From a checkpoint of a small transformer trained on Wikipedia: LayerNorm before each block, rotary positions.
Each number is 500 + 40 x the weight over the matrix's rms, rounded and kept within 0 to 999. Layers, rows and columns count from 0. Numbers have three digits each.

# layer 2 MLP up, 640x160, rms 0.119, rows 259-425, columns 120-159
486490574398479502469502564558505473541506553576505500520552408483492556475550464567521561571512476428424475503439515425
476565567514405495473527525526562461442507464498457464480496564498529485456560440550445532433521487539520529528521486548
467547451464476490470464576506568497479428570477584457540438497519539508496488509481450493501525535467544553442503456503
506473530529504469468447532447462505499496499582441542472587533539504502581478567519475404437568492450528586482435460456
524494517476486475559479563519525432453490530494556516531512517551499473503591540498506516507558474489462532488532550475
438481531502457486433502551561543515508549460527468518515484533555481492535549460550501604509532483513478583509465469496
463542499486472497532526503518508546460474538452539533489491457530518493494515507503542571344523535496474570494445469532
475519503485423475439494533494510461499466476517472488457529543477508507492465477466491475456497535509498517447474538462
487558513467438438433445528581548549428453492496545537471483474528534465519478515509518537451533572501473506500450531458
441601513479437465442482485467532446478495464541534460524518492466466533478566514547500495478566494523507534482532506518
412492509499519520486518558553538527519513534547427549500483446585463503509448484426471585489584496457428510482505483421
490543584488462499496464555494492452536465559571462480514481484491442505579547478541516466522518489462446542510421548555
514492506411432485569562491509515560469435503525472523451440495532518497511498567500515504465519564533511590536375516519
492505498556458515485471463549541537547532455438503564518549504496525515553547558495560522531503452470481497505471537464
465535465497478494587500617524524506442499495455561498443457469471503497523526475501486496407558474514510541458539490443
476497551487488463436443500525503511474521559534483603456528487534443521454472484526501525448504480453475535465483445492
499584549520482445454500521519435444520475491491516544523441497490518473524452541496545496450511515463451542507488502480
494563507517417495503531539481544496451479585504531485470504557535540497515490501484473496482543493523530501534489515493
478459530513530508442433495443499533458507538485465582498569507557517440531538440438460543537467517441515532457510501384
449571495536494489451484477505472490508408539445492512467484554558495535532502516485498576512519470498470555466436478452
429559512467457486505508569463538549500531465489474483503531503463462457451504503457494502484610473489542577479511517462
412451505453456432585565505478514521452530524415520530431460525494606451496519522487438520442545483457509619535452447474
440584468502420477529465503452570451448514493488534460480550477494512508523546491509437493512584452493546506514518563480
428426539514484461535544482498462591460518529465510523496546538475478494518448501499529482490526510516525542507469528448
474514541525522481465495500498400549471438504514507596523494494497519439522465515513534573428471520481433572508442459501
484539539514517473519490530559523514493525419427475535522464381479472501535441480475510571477497525462462464475438527476
486501501469415508565542498444464505492526471437545487542493507492502513513563488500483489464496477428415485467513455486
504495522522488436519523495485465529461415492464513503511555491511556500499492512516543521408467543558517554511508443496
458519486487416486445541534491528480494456493486495545530552497460494492484516472516423601516477451499438473437465511395
479570454425497495450522500535468492493518475461469474493511464515461486566501493460409484497529493495519522473424544460
423500491379498456496494471437468477463458542494485570482453446515436541532511588430516455511564486505465494492522541513
492493519466450467492500542451466482452454433537528479487473500458495475492558471540456486577545494565461488508547508474
412451499453537469501541490476529467485560545495503515528630543460519557462511505538477488537530500417541510518530516483
556490594507530474470454429546586489508497481485516501513519488468473503575471492503497524547505477437490562505477504429
480503505435482485523477440501492532476481508494515497509434462498444531457622473486521476539517413453489528489568527509
499496475468522520470472591445534455436506513491510536475553521504487473469532468452467498472487525504545555510533546404
468467568487535462560542519482481568495512578464405560512511491544432506548466564482471516443474496494424458463555517538
447498466440466511528497573491493524475488445511506481481474495543477512493429464470398498467520569504447534477478514480
493565556476442484481447474577606474489540464471523518476566506496537510487514548450537534543518463487458442501477473509
485552543441498471528423601525458431512475517507473552556534448485435523494478521541460479519487467439487481445544549504
465530525382445514551506523470518492429442501531560414496500501541465516509583461510482525467563451490497486501503417535
456524466498464507506453522498510532516478465499471566504532507524519473567486470539501542492508498409486487433498418478
493520506432456490529507526481480510460448525436532521504496514468499436475520548501504494423515449516482481467505524466
483609539503437427501515512489507409439445504417502542573473463451561454469545490489483485469501528452525506502510580491
525569480511500483486472589491570475551555523495408483481499470441470536469424494519419550502488488450502583497478501529
473524582534432485523478499459570501409483483499520463504532537458519541479455525471512496464499445460510495531517495533
470508487520464494542523512507549433513518473440496568469537532519477524575546515447513510575510498471460452474477487493
456471527503497436481474479485527523498433549507524475528505486440508491592541492547398536535420565414485567519426554542
481529516410426492575555539455469468488400508507522474484573539490488489481497480513448481511536532518503512476531524557
454530529443434486453474517514552566498555538507456492456554491494496525513514498517501521560508499382491580533492474525
488483537565485475490513522472549492496458498481514533477536506457571536521459579518584529451449510448418559569419509496
510520505480418495515468556475466525515542496504478494433521507547474505521445526499516484462554555446428506472555475544
499482575559505458556532550511498505470541475488547544535563518511502465577492504446505565470532527424513537478459546414
426524491435514512522539544522501538495493494542537459598509550548485527482455511470435570499560552467527513508449476480
479641520454465473522550591508487466531527496494556532504537424524476541507486505397560512475452564482412501481473548487
462513516540436511496502507452511527486539469494454519495527521472462489488510514464473485495570504523498457513487538474
457547521481381458483551512466485469431460488499537446528529483568523468520476512553481504526490561466543505548515469423
455456499494462462538520501437507491397473544494467532463535484456615428445525513480525540433492514564481564464461536521
537491478498528526518533499515590547529527438434471560562552496499481516528541529479559571545491527496520508455517497385
525469499447521476546480508495542513489529522493508516493552464501500544524497474477476550482482500412447568504486470552
477520556589487483477490490485555564460537496505500504524513497491540428481532555465522529475456485539534541527437447512
470475511508442460517568544491505467442544437512446536508511466426482506581519492557476536447504485542454479507550554479
524521517497466485439493506540535542437463523536482553520523461555478437553506489433472439473472518460474536468533542447
504511589482504478521505537523468463499508482493525545537493440462476484541455523473581578526464472457418447490411475476
449516526505481461576534491487427524518520508511479517501543545545469536571459482499569537489427604445448535496379477472
425471465502445460510425540471514502457469528487517470511538509520528501506503484544482458508530508476520550448465550430
471503469483436455472516513428578496464510495571477540528473526518521504507581464498466493465517493448464499509514526516
426539563482433456529492575436544456531434510528547501578492463500463588494501509494457480490519465448558543469547497451
544531497486449460493478506499475508531457555443591538479499453503527478554512513492530490524522501493414461466461497459
475526542441491410477501559486456520493515437538528587494472488504514483547511526492508605483503529418476533465489459448
514449535546495488507463553482477456490509550515531522521508526503513509549565478447501638499512484484451511499466503392
515537575497466440450506515441522536425498467504539502529516499516563471435576459437514518500491511502482608511474474442
459534566448467480432511563497592521505471504406488497502555449461525527497475584447482574530472471406410409470480588515
471472493481441506534591500496457493481500553440508491506520570521524443520578555459472555439445513458414487516472492480
492564558458508478570456499512518586531410554487446501497532530496541536558510458560541556439427499484481518478514539461
520531544489498434555542507529551520498484565539479577472527431486467468515541566453472567516485494458492505507505521526
470468533433450490545431517444536437498478455495437526604436516477450468506555433506424476448508510562571521518546526492
477524524486425419511456537492534491451438468515476485446586496456574505508575453492492496474556481464534540434499507442
457477498531457509446527512473490558507503429551510481510497512519462532559512546532481492573492518447442469485460491510
441576524547485457541492528448459524492471544543533485535519518451551494573507521557510523523509462459457558524442499532
473559484489507469567486549441622504531507492479477508595541441519459481513527577403496492524557468471537464484495534497
493447566492474477513436510517528534535563541534481547487574529527499546541508531498419538551479594523533448444458506515
451502511442492525515555508545495536519432496548511522482527469504456487575531479438538546525503439458401441516457520526
495455524534429451543556521480525530464481565504527570488476508491541469496548503441556424464476503508438518498435417541
477527600464488453526485526520502503524482449452558475545524451482540504590512482389531537428405487481446515486460505446
475552574479537447456489507464512481488467578490480553500558447524459478516509441440468591578506461461450479515489496455
484583520476543469519445533481513497547481452504595555530512430431512599525579442491518495563439461492454538449426487502
514539559481425502541492480443555539483405548508489483511528450485527500562477588517494568574509505427475518454467474519
441467481473461482494495544477549512423451556506564455571563518424525578522496516501458513488498501471464552536497485469
517511523537490469542460501454498457530514474529518500518563485479563487499516511542481502437540487541540466548520496504
435506518527503477484477524550538506513383476493587497472485437426502530543479490489499569573484478482444478483428570519
439526547507502468472522533528480489519465564517526501458430544456502383526436483465451590516587488443484591458448509456
452588541472489502455491545518475549475425546488500506518482499464548522462460532522527458517495521454539537512472555500
462501557485499477500506564478550514469586506513563532515538508491519504531485469468562559551541462396449498464504504512
494432583525466466552519547481518501506448539493526537503450487588475452514513524459480553447495553501450542508459487465
463568575455438495494553540435526453504473496463557503519494530520482491513486523436564511548460488479461566482404478417
464477468465401462548486510504541477505560511477526535578579527522449451494544487438541536430479509490546494467500547529
460531461426464494490471544558539483514416451491566540537488526535443509477502462432466572397554545471458508523474506474
477544478517494513527485549502514479532426506466538616489536500434511539497509455502523450585564533426477481481486584487
465537474383486473481507534530537431437491522508479501510558526503497526485547475528440489432578473487481525489564522499
484568543477528479532487547536493496552395497503448469491509450426459504532502423477478543461510472451441498507448549506
485621607496446470527561502454540526489450427417534496509470423530488503593552580478577574518464513450426499486453538555
510575490465527493486491525554563449515494498498516459569534488500493480482513491442457470546487522524446467457442525470
443476502532443513461570474514484531493447466501394559550543475542522507587437538493572554494474542480469466461459479517
489514520473435465589542488421537547459428524482565517512484508480538457472552557473499497481547510468506489512519518463
470542560484461476527468532480473533487479481430544466452480480538527558575511542479632528473551527452485549507430450454
447592530457466494521475558510474525452509441491511496541542545512475536537495502448504544442506448502510451452502468448
484490571465484481477531466461556545463458440474521562476434495468483451555568485552503574518513507474469527473554544510
499527531507469480562513520461488503521476500485555523519456444457484523523469476503484523416501492496460549530490565486
424487431473496468481514504451494528454551501543513558481528447546483539465604455443513467550554502516481488469503584484
481528459464512489448445525607508454524516539526465615472481436558477578534539442533442539508580522452482598500492534534
487554484432472447538556513495527526476428532479583485488455417505607457560487535529562554450502473488478548505463526495
436530450572474495453526561448493507422540474487491495510521509504453514520490416455514520444555445531530600505468476517
535510532526468509499535499525471557432499473534521543440549568492574419602506523478547517527462546462467492500483475457
473476509472450475568527488358489554457440518527511469486511502415522533465553498503523475466523478520497547473525597463
504453487450501513477479571553504484529450447538516551546538498492416500594519558543450516522482486488500481467435551403
534472500550488483552452505446535536453516514435477541555490559437537471523544525444506510516454466487538504488483525402
464503551491447492575438505489483459409457472458514477465534494489553481491502520475507548410513555558541516462505496503
428485524558391488507532548516529522487508537494472554470525496513580461518518564538584524436592455524479517523467507449
492532550479501453500468505462566471529415485506477578521522505538536399553553542453523518434496528499417522479415558514
390582513499534472490523531511548456526463504501454593598602443521472500511464461551438588550478497420438454441499470558
512481561534499499471479476442508532518460445507477491513521557468471504563536448454552641494527517464430523498463496475
497474520484506488441550551483481485440496497502423534471575554433494501490481470510466485537521477410541500494559492514
505510487492412499582494571475476501510467438469427502427508513565534457566486454459497480459605526548542594487451498447
432496536503438453534528481490500527520515494477432537425506582552535533613480517445541597478485522487494490485415509496
486455502464504521464478522464465505548498563559421545487441471551516553531461512522510578453487461496479576478439483497
504531544487521500459460544491472586532448560509491495457514421514448521571525540533552543493471480523524557542441475537
442485487508443506563522535484450574443501454499478512484528572529563541540524470487504563455567513482463492489466520440
509523469519408509479516501519465505517441540412514485488497531475478568560479479493464546506428546498491529522405518485
454621490424558377516484553509472548583500509450510495568505435510482568569451525505497526542476485445398479435458470534
506519537487445487461523469541500487450496468535445571508515540462522517597408491556540523425469538477429533483486536520
477474507517503496465454580513445490507505581489449499475469464507473546539438411531459548448498553419503545486405500500
497566532436433488509540596587567565513426537472481518525514450520483539520513481594399501542552549494467556477482471514
409500518535518492559559542537484554486479569467455488484433464545461498460494462469418524569562490450488536491448509501
544509471557518536530552531510496545496445498467478551491476408422483553565485483474493634539499576458439510504405490538
467557557540439461483511520467528469497513446480524484532477500483549529493503466480551504442444572519471564475509477437
500510475481498475485532501440470521522445506471538483551540483546459480528599490486488568503441568477439454471490482512
472431510501485486515437464432457529458532538543416570488465570537502523562488470571514492497456533468524610504487516468
434577494485456462504482500476548591478463523456527468472493440510506488482506484479491504494503519487457562517496509456
464495476461418515484522491440520459450483435461532479497549489568503496504449447515522513465548484537521520515524430514
472534548472449501534469442474485518461513458447552476516484442493458523509545400539491522513541469471504558490521489556
510473466549450491466462509512562530460513568467501556421507511511507433510578467541457554487455534496477595477475496518
451497487495473477555508531505469496454460494495488526480514515473503488486571535488481514384543540557539502520499581533
463550509418515461515557538538529480493498495519549514474489487530493434607513523501507605455507499472471569497422459459
466485460488488486566449535465484533481497578553493558547511473576510482547493515499484545492509594454451545483452546522
446473574544486459520528506506566533517475520509496533513451504527535438489571509488498587457419548449482499501513442517
443521541513384494538459543495431548499488498457565544457446533534505443502508580526424595507470527513466570479474484446
486543503443443441529477535461438519472486463497505470539511515439557542536526455455444486438536538572538516541468511498
447562528456423480543502518546492518526451526460538484499509466469437468474456471543524526514512449391402583466510479466
496548450518469501509457532501553507411547497557465511524498505495535467455495482414479490472545494518553576511548500509
461494550512477499521487464446561482460519460449460511489482455492524449573504538513535510442496404385437602488445473485
491481497498477424491483514433498543531517521503558523546526398518470562459600514466480513562448501446455466484502471460
468552532505482524466470619548525465497478456469493450470541483551485476568520506517419519500548490517471539510562545522
511492486422442481545476532461460477550409451570533498503474482470504425498500494528522549436447541475502496517459597474
498530483565429500473497559488487530517421491470458523525448474587550454457484595443461528473529514509514540489422492457
482515528514415500551510471452449526437545492465495491461503464530517502462534476512468463449512488496484484513521493430
476452514458480484531536527486539534451497497406543525499473533603479461576484493401510528498508461402434564503468477458
479497502507441493540438531492536507520470531471431491472499502508438497562454509483482521454454480501462612493459481470
482546546414477501560525544472506516555523560507453522569485445455550501514475546463559530540490527371479460476480448544
491581512494442441492484514582498479530478464475524502518474433472509575560511509483511514509484485439492550436413476498
502588531473439524514454561464591433504482473517478494546512483499479510518434498455527497537504478416457520465469513524
453477465522502479546494586518483450523498492539473563440477508498516417527487453436506511536499554505435466520457477510
483532534564448507538477531529464469483494541496540437477530512441524562423513458491474499553399589452524525500500529486
494552495447505491448431504450446450525405433523517503491577430484434540462466502482522531513467417512500504475523495559
454519551556449510505553562537513431465470503545435544420584498503471514616524548425526559551533533487382525437459521523
469498558471481447534472467591518493551557489512477518551541432483501502556564460551560604507434546475484443506456415486
478522518453465465548559477541551465462571487452515482511473511481549458441539511522489493450526558513526505492560480406
# layer 2 MLP down (transposed), 640x160, rms 0.102, rows 259-425, columns 120-159
497524485507535420433407531458568473483534527531526524510515467497465464538512589525502458539525487483455496469502518542
461515518534526470515500571497506510459520406499535512458522458512545450524495493510472541451535555480468557437495419539
513488515472479522517523462486508535451501624489613541510531480484581492502482530494500439427454430545542511528535537474
521491506511526486563556540506516482453536514504547513487546499440545488503494529538445485516521501490476485508405501448
499512523428556528449480554510498538552519424466563453539540509521471503578496428437531513508521523508504547522451463577
575499447480501516502576456487458499454548459499519558509527475509526482480487501452479528549426460473466455511531499517
560540483531511513473474499524515531546461441552497508443534481477481455497525516533506501531524533442457459501529493508
547466546427459439470487512519496514511479552457456528453509487603499467497510528513564535447511463448491472391452567476
418560537533469457509427493497405611435560481516432487432523475486452521542504493498538507492525585453519523502449512578
523433536560539507498544490485440498480509518513462503509510469472467454492456533524568497508466529489491529497503494570
517577469511465461553482500477529495523494453462445542458544536476507435577474515559536555469462465511483543492508522511
518477461538520465468562464511456488472487482553495494490463532526501548437457481521485536534465427515505481524552463505
557497485573564484482457512401527558466370607591510530493516488524513482518518482430443516444504507432444454449528481428
534502514431460466520508508428465474447489533529512501530456497509504503512469428481473493555494526536512508449518491560
409499522483586624455562523447496427508533500530512536515571478467521493460486553498512416483484461474467511510525485503
507499516563482515550574493464463426444563498527544448495511493475535487538497470526555558471444452511472525546604516505
576441463475517434464531520468520543498495505492550553433537506495542497468474499507524514573472501449492481424538558446
489502525508591452533491520517509508566491470499485511566553468543497550503504452556510507502440487451470495444550499475
452522537469565507535554491472540475496533448432561459447508457470533543505468472513509520450439455405476443519513463570
472549500524452489513512565571539491459579527509490460583571477534477504587494452564447573529508566457513543528443504441
496471467491543554482467463543550449521449494462535434536488503501466447482519520576525611482534426441554494473470494570
534513455597513547472461506480546493459533529548520431544474430495534519438550480493542521466506399553509496427451544547
546486506485487687463557523539531536542498598512478606479485503443516469450470570573523470550443446491503443525555513473
495445554489542524521513510449501484437483540457526495545523428503519528497471491523496549512449538417503491514505470545
454530486534545461502478523548567431469515498501490504527541541551507547492475528531537478549507523531455489497504448498
503568540491535403490459475492449483456476630476475550510457514432488479522403522463528448453563519520468524407527477522
449522514565531412498476548579468467389509580510463499360476535546506462559476441530537484529469493480488574410516516480
569493540508489470530534433417585502497475577550505478441508471543537481553496537505538485436486522477389515583474495501
496429490534445442490561555468588528425510412421575541563544426530531477577510522481365492538556496475458446460513438580
474464482507524570568457491507530522539541487558508490531509393539493504474478468488528566516498457542479505550520457539
425502528480449535532503442607515391398556511404522434505474427514532464536491436540539531527510536558526559589495508503
425484498459603450461525494524443517524515451451490483524495529428446538505437480451520574468474526515520509549531479509
518531510520402432455437531527555512490425534474524410487491536476487527492508530490452500529459526544456478443536423403
485509520480461506509507552461463526524541560557483521545470518522475477471537488465476518506479539515552456510502528532
438472457514451523544526465513460515516548459434561433558533522495573487596483520478494574442463487509457529515507432501
435465549464483543477481464519480553608494488510496481491407524502536597615486498549501512506514492447449475460504513532
563534417491493569428466490513529503522505443537545452495518533540533519536526475510530490508543522483521542569445451507
527565486522517466454466502477435516494620447447471442494532531500481504508529538543477529520488563533500529480496515542
466491510475499481508528519447456494519491500485500533522489487498497488569514477533454493550486523461518587421534480493
398535554488483389422489531580538545432517454523459459525450468519449508485454433392444515498583554533470560480472408466
465548573510477442579466596474518494530475506481507542502489466484485587492509487466472512463522460481465490493498549482
550470570568464610463516505478555461515495547548468506504439461497522506459554505491520473554467504498486434529443536524
490453548458536546478471471559516545538509491541493507490531499485464534472548523509446478489519535492571534462468488521
495479468504578472541584515482542452478488568487490480460448526523517510466481476579483497483514563519564500455515491477
469424435471478477446463473437503458362442492587500498491530474547519492585457552456495516455559451552539450502450529438
514466458463531559452475487552504545528530486491463479470458458498493532492562511545475528523476508515532486476451517486
582474540483513503529537469544476564473447495495450514547482442503524557481442453489525638451452481507499472489449435518
512408558476542559514558466506451467491594457511469476463485468482478529501456560448492533518545497457436514547499502487
518525579540468436497554560488500468477542514518486446474543475454456510564437449464508556579618593478500486455523493475
561503504631530495537488557564569522519488443485570512509525466413504455465489533492515512434498447520455502518528486438
460521444471489437516455490493418546428541522513466526487522513451468479492484491448476525453532526550453481472604435557
506424527527557565531489447543494544440489544465596532544513473516474542500488447447523526506437412478510513535520487419
487449537501531415521445453516497520441534509471451466520518468470481557466492576458512498519441519526489444444493507508
485541464484491566508548531507471530443538489480382616397525471504443480447496511523538448525476527535460487465507535542
499529438490441459472536524500531485549522482494453566581576532402476455504430539508554571495558457465415491485591559556
507536461459539557463509514529474479506500513510490476511470522548520498495471470540515473507472519495509545551515427508
561498505477487512454535537511487522507554529413512485466515533527525554497506434444462570552474492475494484524575511495
542471511500506556516488520522532469516545532527541526579494459498542454511482498548494504526489453513471448488498458548
478467514468505450472467512540436510531465542535522501507536488496425481494503486477522453546447483432489537469452490569
492573522449464416471480545483468553525480538466540469570517502502573461455528494484527508582520516497443532448498472491
473452467467550521543551496542450435516460498459547505517472466532502540493477490535476527491515541488537434537565535502
488549484475439616476585546404565544421474480541498469451478531450480502441467456568491453551519507484536512482514507519
491591492480471442454533554592570559444575506441395506427533482477505427486640530573506414536473565449566501511507519568
413502433495549423481446446470449467576503481489462523562553513530508467553497511623511527466456487526512466435491470520
520426503446500520477523509550588456501490532489551489460410468502515465458569482509492535498545478526465487550540470480
549540519475487507527425457465450458482518521504481563524510508539476507516532405481510471493467466521514472374505596469
508522480491389406490518582454618470458504536557450581479497535524537484509547498504513535550573466449455466460495558535
523488433465504412463510454474514455565433550517501424537543532482449495499578565541526448511471483501509522486483463488
502520454505476496494467542497476534537461507477484495496456581437477502505505510522496577514474449430517500450499494506
521511544517555489519544467455475481520495528486516462540589515510504518504465530445480453488535496555439540504514494549
458545519457532516495550471539496558503521445454475507503538515507489472505426491580507451519535480521465528522475487556
534446611533536458510475530512460514592510460436538497553445528561500510519583524510487568505456466505489516499581561528
465457491535453424469546578473516610460448426452510513517501415409566438459492511461478422516566483494526515538489498493
508499512498502398590367438556462463534520508519469480478482415449500522486472531494457526523524522479506542427529533551
493519493537471408562503457547511549521522542461533569497524494534564553457591441553543482500455544550447601408487545523
471502547514399407471476489468544511456523546482538554569453499479561542441514539433538564579537630511452556435413531480
466485501508504434547508491624516543517510457443571473475526440551573584520542496493414602450517483486534541407446497423
524493532453541399504525484599442517469488541442435592482460506519540500517519526459476502555484511520543570456490518444
514517510503469493470478585463472462517536543438426563480493545481516441496454419491501550520444455529511478445486480451
497453505433500482505521488540421500420468487524515463541549496469446485444445476532503447487538465514508532527495514509
463559475565491623455506436498515487468491492547472525542512559560552469528486509558515440517463527515486473535504533521
574596527489450557483476408435489470504519474515531535561560453483433429537496436511553507496454413469473545542541510473
541503492501551484475527499489444442451563556432455548578475512508438474490526535567559519485511525512522569560533502523
508445515483511527494504543576416564440560466536591532492512474446521396446497456561426533452556580489482475584502537388
494445502494529504474506474497543477548523527523527444473491481446485454533479451485467539544528463526489475569503504498
464446490539446552532533502548494511518581502497581462509465535522496545491473523452450437466460615472471512573516536474
456575483472497456492416518447532506520470464539597383561501515493530549505608555432492406477469556532498571438374470422
421544476504491432500523463552472479493547481480441458478517477420473497571475501450546479494419589567540492472500487458
465511383495512466426501455518508471496550469470495533497471502548590481524505426510521524441496548578491447456475501477
496483506545522506467499512495426535481504522483500483519521545495436520552438444522529470525467510438464544500495466514
495519484485512533457527500491552550505533479486497426490484517503468461548482484545485539469532528448562429514466512496
543557559531505426497522587539550484510457538501481584411493495509537504456490484574582514554436427448478582497586457497
503543473460498508498495498530519483514498494543620465515499447502495444524501520508481480507474531524434538530508446471
519466476531542492495535488537428462510531526544531508449474453505447467424583538558508501514478440581510525470479516468
524548483462507572426482519467533476431543409510460533516516443446503472578551489536578476489530459505536478444521526471
420439484484558396489458443486500489566543438406443474507523459463514571486535494469481456509488539511525413404563567453
471525471524497486434562474518470549558537487522449454467429435464513521566476530511519484531451566470539512473502533491
525497536498460509520507560580500490440560640468452503429547447465488496453438492532504462511443565452498492435522555508
521549403568469435457517497545489455445457507570517477430514477516497465445539497502510398477523515575495491553509540484
480456528429507401460470509489554525507491468521523472482522459474488487542544548447522599533575499520547482501516432496
454541537405536452423503522536448537498452560533453497456457478412479545537593560475567477531523466515472495477503517462
568511576479566431528560461443502470626451450459503510463468477464532484568541581494516490518486584550489527423459540495
576538474519526554465499484570451503486538488491494570474456548572466474543522554477463535551496490503479498469527442542
441479535436537448511470576530497549551462463444522522470478471515532509427546472448481530565507492425534490474505496519
503499503473530453460465413495410516534516457516445444521504554511530510514508578488539462467494505504467511481497482497
491483517439516497530548454525513479530450459500484493462465519457505508401528464499430482551572580502508530425474560519
470447531483531494511542532476489454643510560522468456496502500533473529484487510497502516466456570526498576524484489546
555479429505485549480576575462504522465505508540459494454456504521428460495494490549507524536525511493478459542502508473
527448451510527435513540500521522512445431528504488538458564505500484486485465482522528519577540513540520431457482462472
381506536539458433554481500550551483491541497498534449521489500369422548508437489480548443517525440512465484514478529526
546489541560544537543501492472526463466584496492586474532495519522500474473465539489513490476461471527516476538473537534
444506561408456465500487478429476519511591505492513511474511496586503462519442478491481426489450481533460436472514449494
484548533548463441505551528436419533435536425553510510547544493507503549540505493509530532511482503440490472582448488473
533511486501515561418457526467514506509470544477437500508494510508427484519504453496480453512520428471541506516539497501
553526460473521489539530498592614450421526623533484513516461487602483525491550553480542461416405546536544495514569553537
530458581473544450541538500504533484475446519524494556485515536476539460486525472447526481479511503516538463451537491469
471458501479506545482524507525460471516497471528535482435519484533509488507471460514497500483514513513447514530476544555
532428467460551511477503491606401518455430520482500488504546519483484467438477494596479501461538463547489510492518486496
521554501494537529456482466492488479452659551523542449428545524564458622570460500478455473525483583525498415522525617510
516495452540448484453557553455535486460421489452517445562464540536461487549554469545485509505501469623561503587486505514
445552566421450434491515549502498518438478538532433529532519494504499490525592581462523518473462469526502518470391516546
535468551518409569487532496532535485529498568500451535468505446546468501455466512523486444516436494533502458553501571513
492507570455478529558457464488530531525508505464551487494450494561570515513504424523540559489520548438490501512449490441
450487494487494433473465455492461476555479546460509512476459509443500531416506519461489512466591429508570458530573442484
509483523529560473501458563562519459460540554515549423528485418527444528449497501486515498499488455439495547522474514527
501483497527472495479455487524501561468527478474518507532557529461531485478535501507460473547486566417509518510543482518
549479533594445474515555474521431522470514466476551532519529471467570502514427486482462456470568455509456494515493572475
485453493548544546452469514486540499496494541516465514511486451479434469509510521498498440584470488424563526446515455561
539427474526538560554491502520517506476523579471521509518522523477536499439455473458529534504525474578450450610426493447
497475523567489483512526432484451469461457488561519476574493522552486500542448484506486490462503529621450514550479528565
475513449462458347520564490460548512416468558488536528551503518540571496536495548457518437458451505483578514402560476409
395544516483570506501495470489506507558546487508541462522470492487510536550454540509471522489454496512492552566501519484
511491542505450482556399472420547459495440523551428437528437529545516476447559451479520501535442475509480535445590414530
549504470492476474495445479514508531472495429553486506484458453441518535519528515532477503495521513436485491476558501515
465536499499454474492438530422435520472477511443505463419480517449491511477595517488462486535457445495496481473487533461
477574512558460448466519497453515514513503503516523499574430529489529533473487522483519494508490616521448527460535502446
489464505454524527489494545515508472488474448502479527485507538459469494460493509523523471452552511571531501496476516521
574492488595483561450503559529579541568475484495502554526499466418513516486552448500502501574543439498433452576449520541
430446438441480499517511452533483495547479467441486476481505470447445449503447489498471523477560512522526446508536552460
495523600527467465491545542445493558486565484507480444479459451509563532532498440507485591455467535410472489472468476440
493492459579470506429498528523535524556568467486429488548504542505442423524505543427492503486487468514561488478533486484
462531529538489487521564476443493507497534443531492498522497523469523514525498487497465490482504471464531496503503516539
370491473488474414553543525509467423488462535467505515514476493481564508493476528570466515505596456502497495378522549527
530468552537482483547458490508553417546491508489528483516505445540465521511561547445549460531443514578493470456479539451
553470471447436499505584539536525547477524538532427502449480497522507448510556489518525497515448551456505479498508405474
473474478472449458538558487516537497477491460495405540431478471445505521525494564507509529564491496517463531486513540471
526479508488504441500484470428473490460543435471582500532549526488532460505439466540482501484503500575539544502451478430
460494439500516482482490558498541546489522472536537534448517496486452503482523510574525505487521509542498574479491519508
528478480458523477565529486553511482522503385479479443456545480451446565476521504498514482546509406457515492395532488534
469531534479560493492522456493511527589480422509492478442509472562484534520485450507488515568493494448502483446457481535
522466499487559488463499521513484549559451482500493555428445567471533521480528457544511518529492513543420454499495519538
492465512471467531475489537502493457530533465471429430526541565503515443504473498508525547516515546499538477498474454565
537497524500533452445441584575484499573410555473550520566496517506512517441504450431466498541591578522570484519473504497
476500596462495471540503538530502592570523474457464456383469471534486472543525466503466523587516514482499568493457559485
507434523506585562523562482477436531474577475438485445506537504449530537531492516550482531482428524451581460502560421566
539457498547453494470486453443454425481558494489562493542504571519493453484522546493562430494485521544493464503482557502
476481542465450592565467563510540490527449484462490497487500498501549508489584496531500477510474563504476472515491441524
477499522517505510549531497497450484497509562496580530524501475485524522542533541549551586529557560429451524541485484530
526528510568520502523506457468524481481461552538518468450543492486520435462502490553466513485507497566517479521503502511
469444524468497651465515451511522471534490577459547497521554469448575506510451505575478474477501592455544467553490508521
483502454428513568477474490531518541556469517553530494505507456525454445442482453514471575522512473464565520479516491541
556501524497537516460538521484556520435465415508485410497493511460496503496534511558522554457601439514535478509512547459
566539507504512543511506569479498489457529413535511485508512564562511420516508516531542554523469520467484526514466486441
506462509571469566484510580494571435501564500498486492425466571513488503506462498503521457579488495435533427537527473522
558555409553527399598500446507487548547478487489406536568522507555472460505472482533474477527493525545494489480475502617
485563455539438542414471533376485562527461474550515503508523569500528487488567532503526494524493436533420457481465505557
465554434439521449436602543528434494511484504448474472464530544481500500501550520462470447486550465494531501475503447506